Weights of a small GPT-style language model, trained from scratch on English Wikipedia: tied embeddings.
Each number is 128 + 32 x the weight over its row's rms, rounded and kept within 0 to 255. Layers, rows and columns count from 0. The size above them is the row's rms in percent of the matrix's.

# layer 8 MLP gate, 320x128, rms 0.0684, rows 183-213, columns 32-63
size [ 95  99  93 101 103  98 100  93  97  94  94 102 101  97 106 103 100 102 104  89 103  96 104 100 102  98 100  97 100 107  99]
[[124  66 123 112 127 137  68  94 152 115  57 151 132  62 141 126 169 132 156 122 146 103 118 141  93 144 150 199  86  95 141 169]
 [116 172  78 171 184 173 140 145 145 118 157 140  91 144 159 127 152 163 185 105 128 175 147 125 136 139 179  98 137 128 153 154]
 [122 133 144 142 110 164  72 126 149 136 123 155 108 126 108  86  95 151 148  90 142 123 158 161 142 137 137 161 149 135 156 112]
 [ 81 109 127 177  79 166  74 124  75 120 119  97 147 149 113 116 125 135  99 135 107 121 141 130 141 132 106 157  83 161 205 159]
 [158 138 180 118 149 125  78 130  45 111 113 181 100 114  73 117 132  79 105 116 107 164 132 147 140  63 119 143 150 146 145 117]
 [134 213 150  96 168 191 135 110 199 179 110 132  86 132  82 151  75 137 160 171 152  99 144 162  90 134 132 151 111 136 166 123]
 [149 135 144 132 169 122 121 177 151 159 165 103 119 105 118 168 123 107 115 112 114  78 144 161 105  87 143 115 139  75 108 120]
 [124 154 108  73 153 120 111 105 105  95 135 117 139 164 153 129 160  83 163  81 102 112 141 175 116  96 106 152 122 113  87 170]
 [121 121 134 126 104 127  95 142 110  94  78 153 139 139 140 138 111  99  76 147  89 138 164 117  75 119 124 130 109 132 152  69]
 [ 56 109 208 120 206 140  96 113  67 128 158  91  81 184 118 164 116 124 140 101  94 142  85 154 129 164 154 119 164 148 168 146]
 [102 135 210  78  97 101  85 123 151 117 134 143 113 142 123  81 152 129 148 168 124 117  97 134 149 127 143 161 139  90 150 153]
 [109  97 156  64 170 176 139  83 125  76 179 177  81 152  80 134 135 125 155 173 139 100 132 133 103 120 148  91 114 145 124  89]
 [102 127 138  90 175 139 103 165 123  90 117  94  81 121 152  74 179 117  67 169 105 131 124 103  70 135 145 118 128 107 135 170]
 [115 141 152 128 105 134 131 138 178  72 111 113  70 164 179 159 124 143 108 124 104  92 130 119 166  93 120 109 126 110 156 132]
 [104 127 138 145 132 162 109 174 139  35 136 178  87 165 182  73  95 161  57 117  60 122 172 121 137  82 137 135 115 106 122 226]
 [ 73 104 173 134  77 104  97 184  59 140  58 106  85 167 112 168  96 127 146 188 124 115 105 167 144 101 155 145 149 154 133 144]
 [187 124 153 128 127 158  98 149 133 146 167  75 111 190 146 176 116 108  80 153 115  74 131 109  95 120 148  95  93  98 153 120]
 [103 125 177 117 127 167 119  96  75 156  87  90  98 166 143 106 145 112 125  72  71  82 138 100  99 127 145 119 130 100 135 131]
 [131  83 131 114 194 113 146 168  96 114 127  78 140 127 117 118 152 131 122 142 125 103 161 158 116 155 154 103 143 113 195 121]
 [ 44 138  98 125 128 151  93  72 141 137 194 119  60  88  82 157 132 170 134 118 132 181 123  89 116 138 118 131  89 126  92 131]
 [174 168 150 160  95 138 131 123 100  61 119 187  76 121 121 119 129  80 153 113 125  76  94 175  69  92  60  81  79  88  99 128]
 [162 143 153 102 144 118 130 131  85  94 182 139 152 154 133 181 114 121 119 167 126 127 105 119  80 132 143 163 165 131 171 180]
 [103 114 121 122 152 133 133 136 147 128 104 149 133 158 128 127 172 155 134  83  86 178 128 123 138 128 140  52 119 174 147 114]
 [ 98  83 187 105 115 128 101 174 128  60 150 112 151 116 153 130 162  88 103 120  86 118 164 101  80 121 123 186 117  93 131 178]
 [120 163  93 131 148 163 220  98 196  74 100 143  70  89 156 187 165 145 128 113 116 101 133  93  90 103 147  90  72 150 149 112]
 [104  53 149  92 179  95 124  93 111 121 133  99 116 153 150 159 112 205 132 123 118 182 125 153 156  98 115 121 181 132 139 153]
 [138 151  43  97 161 117 131  89  55 135 123 115 129 142 153 137 168 124 156  51 110 114 108 108 115 108  91 143 162 184 143 105]
 [106 130 143 185 125  94 100 226 107 136 147 149 139 151 129 142 181 104 135 147 156 130 176 174 110 157 132 101 106  99 122 139]
 [127 106  98 180 152 142  86 134 100  89 126  99  97  84 144 212 172 146 122  98  88 185 158 151 158 101  76 103  60 119 143  94]
 [140 111 177  48 105 125 151 113 104  77 151  92 129 157 135 192  93 144 123 156 113 126 172 130 141  85 122  73 138 149 159 138]
 [ 84 164 144 104 159  96  72 123 130 109 104 111 183 136 122 163 123 129 112  88  57  94  98 124 154 140 160 111 110 155 147 144]]
# layer 8 MLP up, 320x128, rms 0.0679, rows 183-213, columns 32-63
size [ 96  94  94 103  96  97  98  94 103  97  99 106 103 106 107  99  96 103  97  90 101 100 103  97  97  97 103  94  98 109 100]
[[195 103  85 120 111 128 153 124 143  58 164 171  95 125 163 114 112 140  96 139  58  96  78 159  84  92  57 130 193 105 160 166]
 [176 174 100 163  46  96 160 181 130 134 138 153  95  75 134 113 137 153 169 116 108 129 128 149 111 103 161  97 154  76 134  84]
 [125  68 130 165 148 124 124 115  80 151 126 144  85 141 122 135 107  56 135 165 184 122 119 115 118 199 107 164 167 159 113 122]
 [ 96 123 162  93 171  97  89 150 132 140 120 125  96 141 124 151 106 102 128 108 159 125 128 147  96  89 150 175 127 160 152 165]
 [163 165 157  98  90 113  67 150 153 145 103 100 157 139  90 159 135  38 143 130 117 140 131  70 121 101 121 179 110 130 147 130]
 [ 71 137 119 124 170 118 109 176  46  90 128  90 175 106 161 107 158 155 122 111 163 123  89 156 143 110  70 191 141 158 126 100]
 [121  46 224 123 134  93 146 132 179 142 128 157 151 154 114 116  97 159 152 112 144 137 148 113 117 128 122 181 172 153 151 170]
 [149 156 164 108 104 140 183  96  91 170  89  94 145 140 149  68 110 132 139 112 138 161 137 140 145 148 162 117  97 158 108  82]
 [181 119  73 153 180 133 110 167  38  94 145 125  86 186 143 123 111 122 141 127 109 174  97 153 162 121 143 156 138 151 133 113]
 [114 154  49 108 189 135 109 111 121 150  98 136 123  94 143 178 123 182 122 130  80 126 110 162 147 113 159  66 106 146 103 151]
 [213 116 153  88 136 108 153 108 113 117  91  78 141 129 178 133 130 140 148 191  83 151 102  63 166 137 129 125 106 169 152  86]
 [172 151 116 113 110 133 154 103 140 141  93 131 123 140 182 100 145 119 130 112 105 119 148  73 155  72 138 155 146 151 142 142]
 [162 135  90 149 182 134 148 109 185 140 138  95 148  87 146 140 154 111 104 176 130 163  86 137 159 146 175  93 108 125 161 149]
 [111 142 156 111 149 125 144 129  80 116 145 154 119 167 160 103 110 100 110 222 134 167 119 129 150  97 173 143 146  94 112 165]
 [ 87  76  95 143 140 119 113  95  92 127 154 147 153 139 105 120 144 158 105 152 157 141 100 180 140 105 170 148 138 119 118 168]
 [117 140 116 147 119 113  56 140  71  97 121  86 137 101 145 182 155  89 136 168 125 140 123 152 130 176 136 109  88 155 110 109]
 [113  95 116  79  98 159 126  93 120 138  64 104 117 120 128 124 170 116 143 180  50 102 102  66 154 139 100 143 161 145 153 148]
 [138 166 180 151 184  98 156 144 158 114 112 116 146 148 120 124 112 127 141 108 120  93 119 172 149 166 178 136 129  85 130 165]
 [108 136  94 167 118 156 136 168 125 144  95  74 154  85 110 151 163  94 176  96 123  99 165  82  98 119 154 112 112 131 135 115]
 [135 188 157  98  91 126  94 128  76 127 154 119 132  93  65 136 166 174 127 190 163  82 137  77 114 115 119 153 160  83 129 112]
 [ 84 182 166 135 160 188  96 141 129  96 168 133  89  87 134 147 144 148  97  84 128 146 135 220 135  85 166 110  99 172 101 112]
 [179 138  94  94  80 107 129 146  91 179  90  92  87  91 135 170 144  99  85 174  89 132 130 112 166 113 150 123 129 132 101 146]
 [ 87 180 129 123 112 143 171 151 133 153 113 172 165 131  78  83 125  94 125 136 137  83 141 142 111 147 141  96 142 120 136 113]
 [ 78 101 128 125 107 119  85  98 133 109 116 121 176  89 137  93 123 120  84 136 137 116 127 103 157 149 121 163  77 193 120 153]
 [ 74 182 126 126 144  69  78 135 121 121  89 167 141 141 119 177 154 154 135 104 156  62 185 158  88 132 109 105 181  92 122 176]
 [133 119 152 143 198 152 123 117 100 114 113 153  74  73  97 112  65 103 182 140 123 147  98 132  98  97 149  94 111 134 131 120]
 [111 107 124  36 195 118  89 101  96 144 109 173 161 147 154 107 131  77 143 139 146 105 135  54 137 116 134 153 137 144 162 143]
 [103 142 132 155 190 140 150 114 102 148  94 111 192 115 165  70 145 132 139 138 103 122  81 191 135 117  89 153 111 203 179  93]
 [140 133 189 146 136 133  92 115  70 139 101 151 151 161 122 110 110  92 103  93 167 130 174 135 174 184 160  97 131 127 143 107]
 [105 127 158 191 135 145 139 137 117  95 135 152 107 127 136 158 108 176 128 116 150  62 128 147 129  87 101 142 160 140 138 101]
 [108 139 146 109 100 127 150 164  86 162 105 139 134 157 120 111  83  93  98 144 150 174 131 106 139 156 205 167 116  83 158 139]]
# layer 8 MLP down (transposed), 320x128, rms 0.053, rows 183-213, columns 32-63
size [ 96  96  98 104  99  98 100  97 100  99  98 103 105 107 108 101  95  99 100  91 101  99 104  95  96 100 101  95  99 108 102]
[[ 81 105 132 139 151 111 154  96 164 117 116 106 136  99 170  33 147  58 128  94 113 171 155  83 117 113 187 151 128 159 156 131]
 [127 136 136 163 179 206 138 112 138  92  91 115 152 134 158 159 107 151 144 148 156 157 142 116 190 106 177  98 143 151  65 153]
 [180 148 139 102 139 178 115 176 115 161 135 164 180 125  86 133 206 148 173 181 143 118  74  95 127  99 161  77 171 121 160 117]
 [ 95 149 154 144 145 115  96 143 130 155 112 208 151 154 128 142 189 126 129 209 122 143 115 115 115 157 117 111 137  81  29 168]
 [ 79 113 139 163 143 171 171 204 129 210 112 112 115  95  85  93 153 165 138 153 114 159  91 183 145 120 138 125 137 140 109  99]
 [207 116 162 113  39 140 103 145 124  98 123 184  96  82 195 156 149 136 125 109 114 148 130 138  76 166 172 144 131  59 136 149]
 [115 152  46 150 140 144 135 143 110 107 126 126 102 114  82  88 127 159 107 109 120  75 148 177  90 121 125 121  93 103  95  97]
 [194 107 100 110  93  96 173 142 101 115 103 138 132 170 146 139  73 155 134  79 129 117 113 137  39 164 146 129 138  94  71 116]
 [145 138 125 189 175 145 130 111 104 187 165 145 120 157 123 137 136 140 135  99 178  94  95 143 156 143 123 113  96 157  76  81]
 [189 123 115 131  45 104 180 147  95  87 122 185 184 165 107 148 146 134 107 110 161 177  52 102 129 154 114 133 124  82 117 118]
 [118 140 126 209 147 132 111 175 140  97  83 123 116 162 147  91  45 173 177 113 152 161  81 122  77 100 140 154 184 107  79 140]
 [157 179  79 162 142 116  88 127 155  98 131 154 111 200 124 103  91 161 126 117 155 100 132 116 112  69 162  50 148 142  92 104]
 [105 123 160 149 160  74 113 193  90 197 141 127 164 191 138  88 176 109 106 127 137 149  70  84 125 109 160 125 103 121 130 107]
 [128 164 109 111  81 159 196 162 109  86 168  85 119 132  94 131  70 152 115 116 133 138 139  96 131 147 107 134  89 153 130 158]
 [124 139 140 169 117 124 125 118 177  74 122 135 151 160 134  88  83 172 143 147 100 178 131 126 120 108 165  79 112  83 133 180]
 [ 87 145  62 121 100 129 160 179 102 148 181 136 102 136 142  96 112 158 166 113 133 143  70  82  76 125  85  98 149  95 200 126]
 [100 120 159 103  75 148 113 117 138 133 121  95 137 137 108 106 183 168  73 113 141 140 165 182 180 140 123 180 122 163 138 193]
 [140 118 147 163 161 129 139  92 132  95  63  90 127 114 140 126 141 140 126 169 151  70  92 127 138 120 102  70 139 101 128 128]
 [121 115 101 118 145 137 163 150 142 188 113 137 139 131 135 125 140 118 161 113 132 116 140  48 156 110 130 114 145  82  71 160]
 [158  83 151 152 161 174  58 113 170 175  91 145 136 165  74 131 108  65 127 139 164 106 166 107 171 133 168 108 143  70  74 162]
 [112  36  98 148  68 138 190 154 124 143 110 135 119 123 137 156 129 122 132 114 119 127 101 108  70 103 147 108 139 128 141 138]
 [148 123  87  83 133 172 103 124  55 156 137 104  84  99 152 120 116  89 125 111 128 160 144 180 156 115 137 149 132 110 103 129]
 [231  92 125 194 115 161  77 116 138 122  71 173 155  85 116 160 134 136 131  80 119 148 125 148 128 145 163 109 115 142 134 118]
 [167 126 141  69 127 152 159 180  91 175 129 107 134 118 104 125 105 146 133 128 147 108  78 159  99 119 138 167 142  91  66 128]
 [117 114 165 187 165 104 126  41  94 170 107 132 141 138 159 150 145 117 115 116 169  78  81 160 160 130 100 142 106 172 188 113]
 [128 128 115 110  79 121 132 132 154 172  92  92 164 120 143 156 203  66 136 111 170 117  96  75 118 142  99 120 124 126 100 130]
 [122 120 139 130 121 141 135 128 124 160 195 137 168 171 112 121 179 151 123 157 150 124  79 128  94 131 173 123 110  92 146 156]
 [110 116 114 120 144 147 106 125 135  80 101  87  88 152 179 122 115 129 141 150 159 156 164 151 130 131 178 128 103 107 140 131]
 [141 102  63 164 152 108 159 119 106 100 163 130 129 181 154 113 167 104 145 154 159 104 139 137 133 140 150 134  77 153 154 103]
 [106  67 104 119 117  99 133 134 143 145  98 116 105 125  71 162  95  95 160 123 130 183 179 175 132 133 155 143 102 118 172 160]
 [108 136 137 139 165 106 155 147 139 135 159  85 144 157  87 139 204 156 176 150 120 164 152 103  47  85  80 151  67  86  73 115]]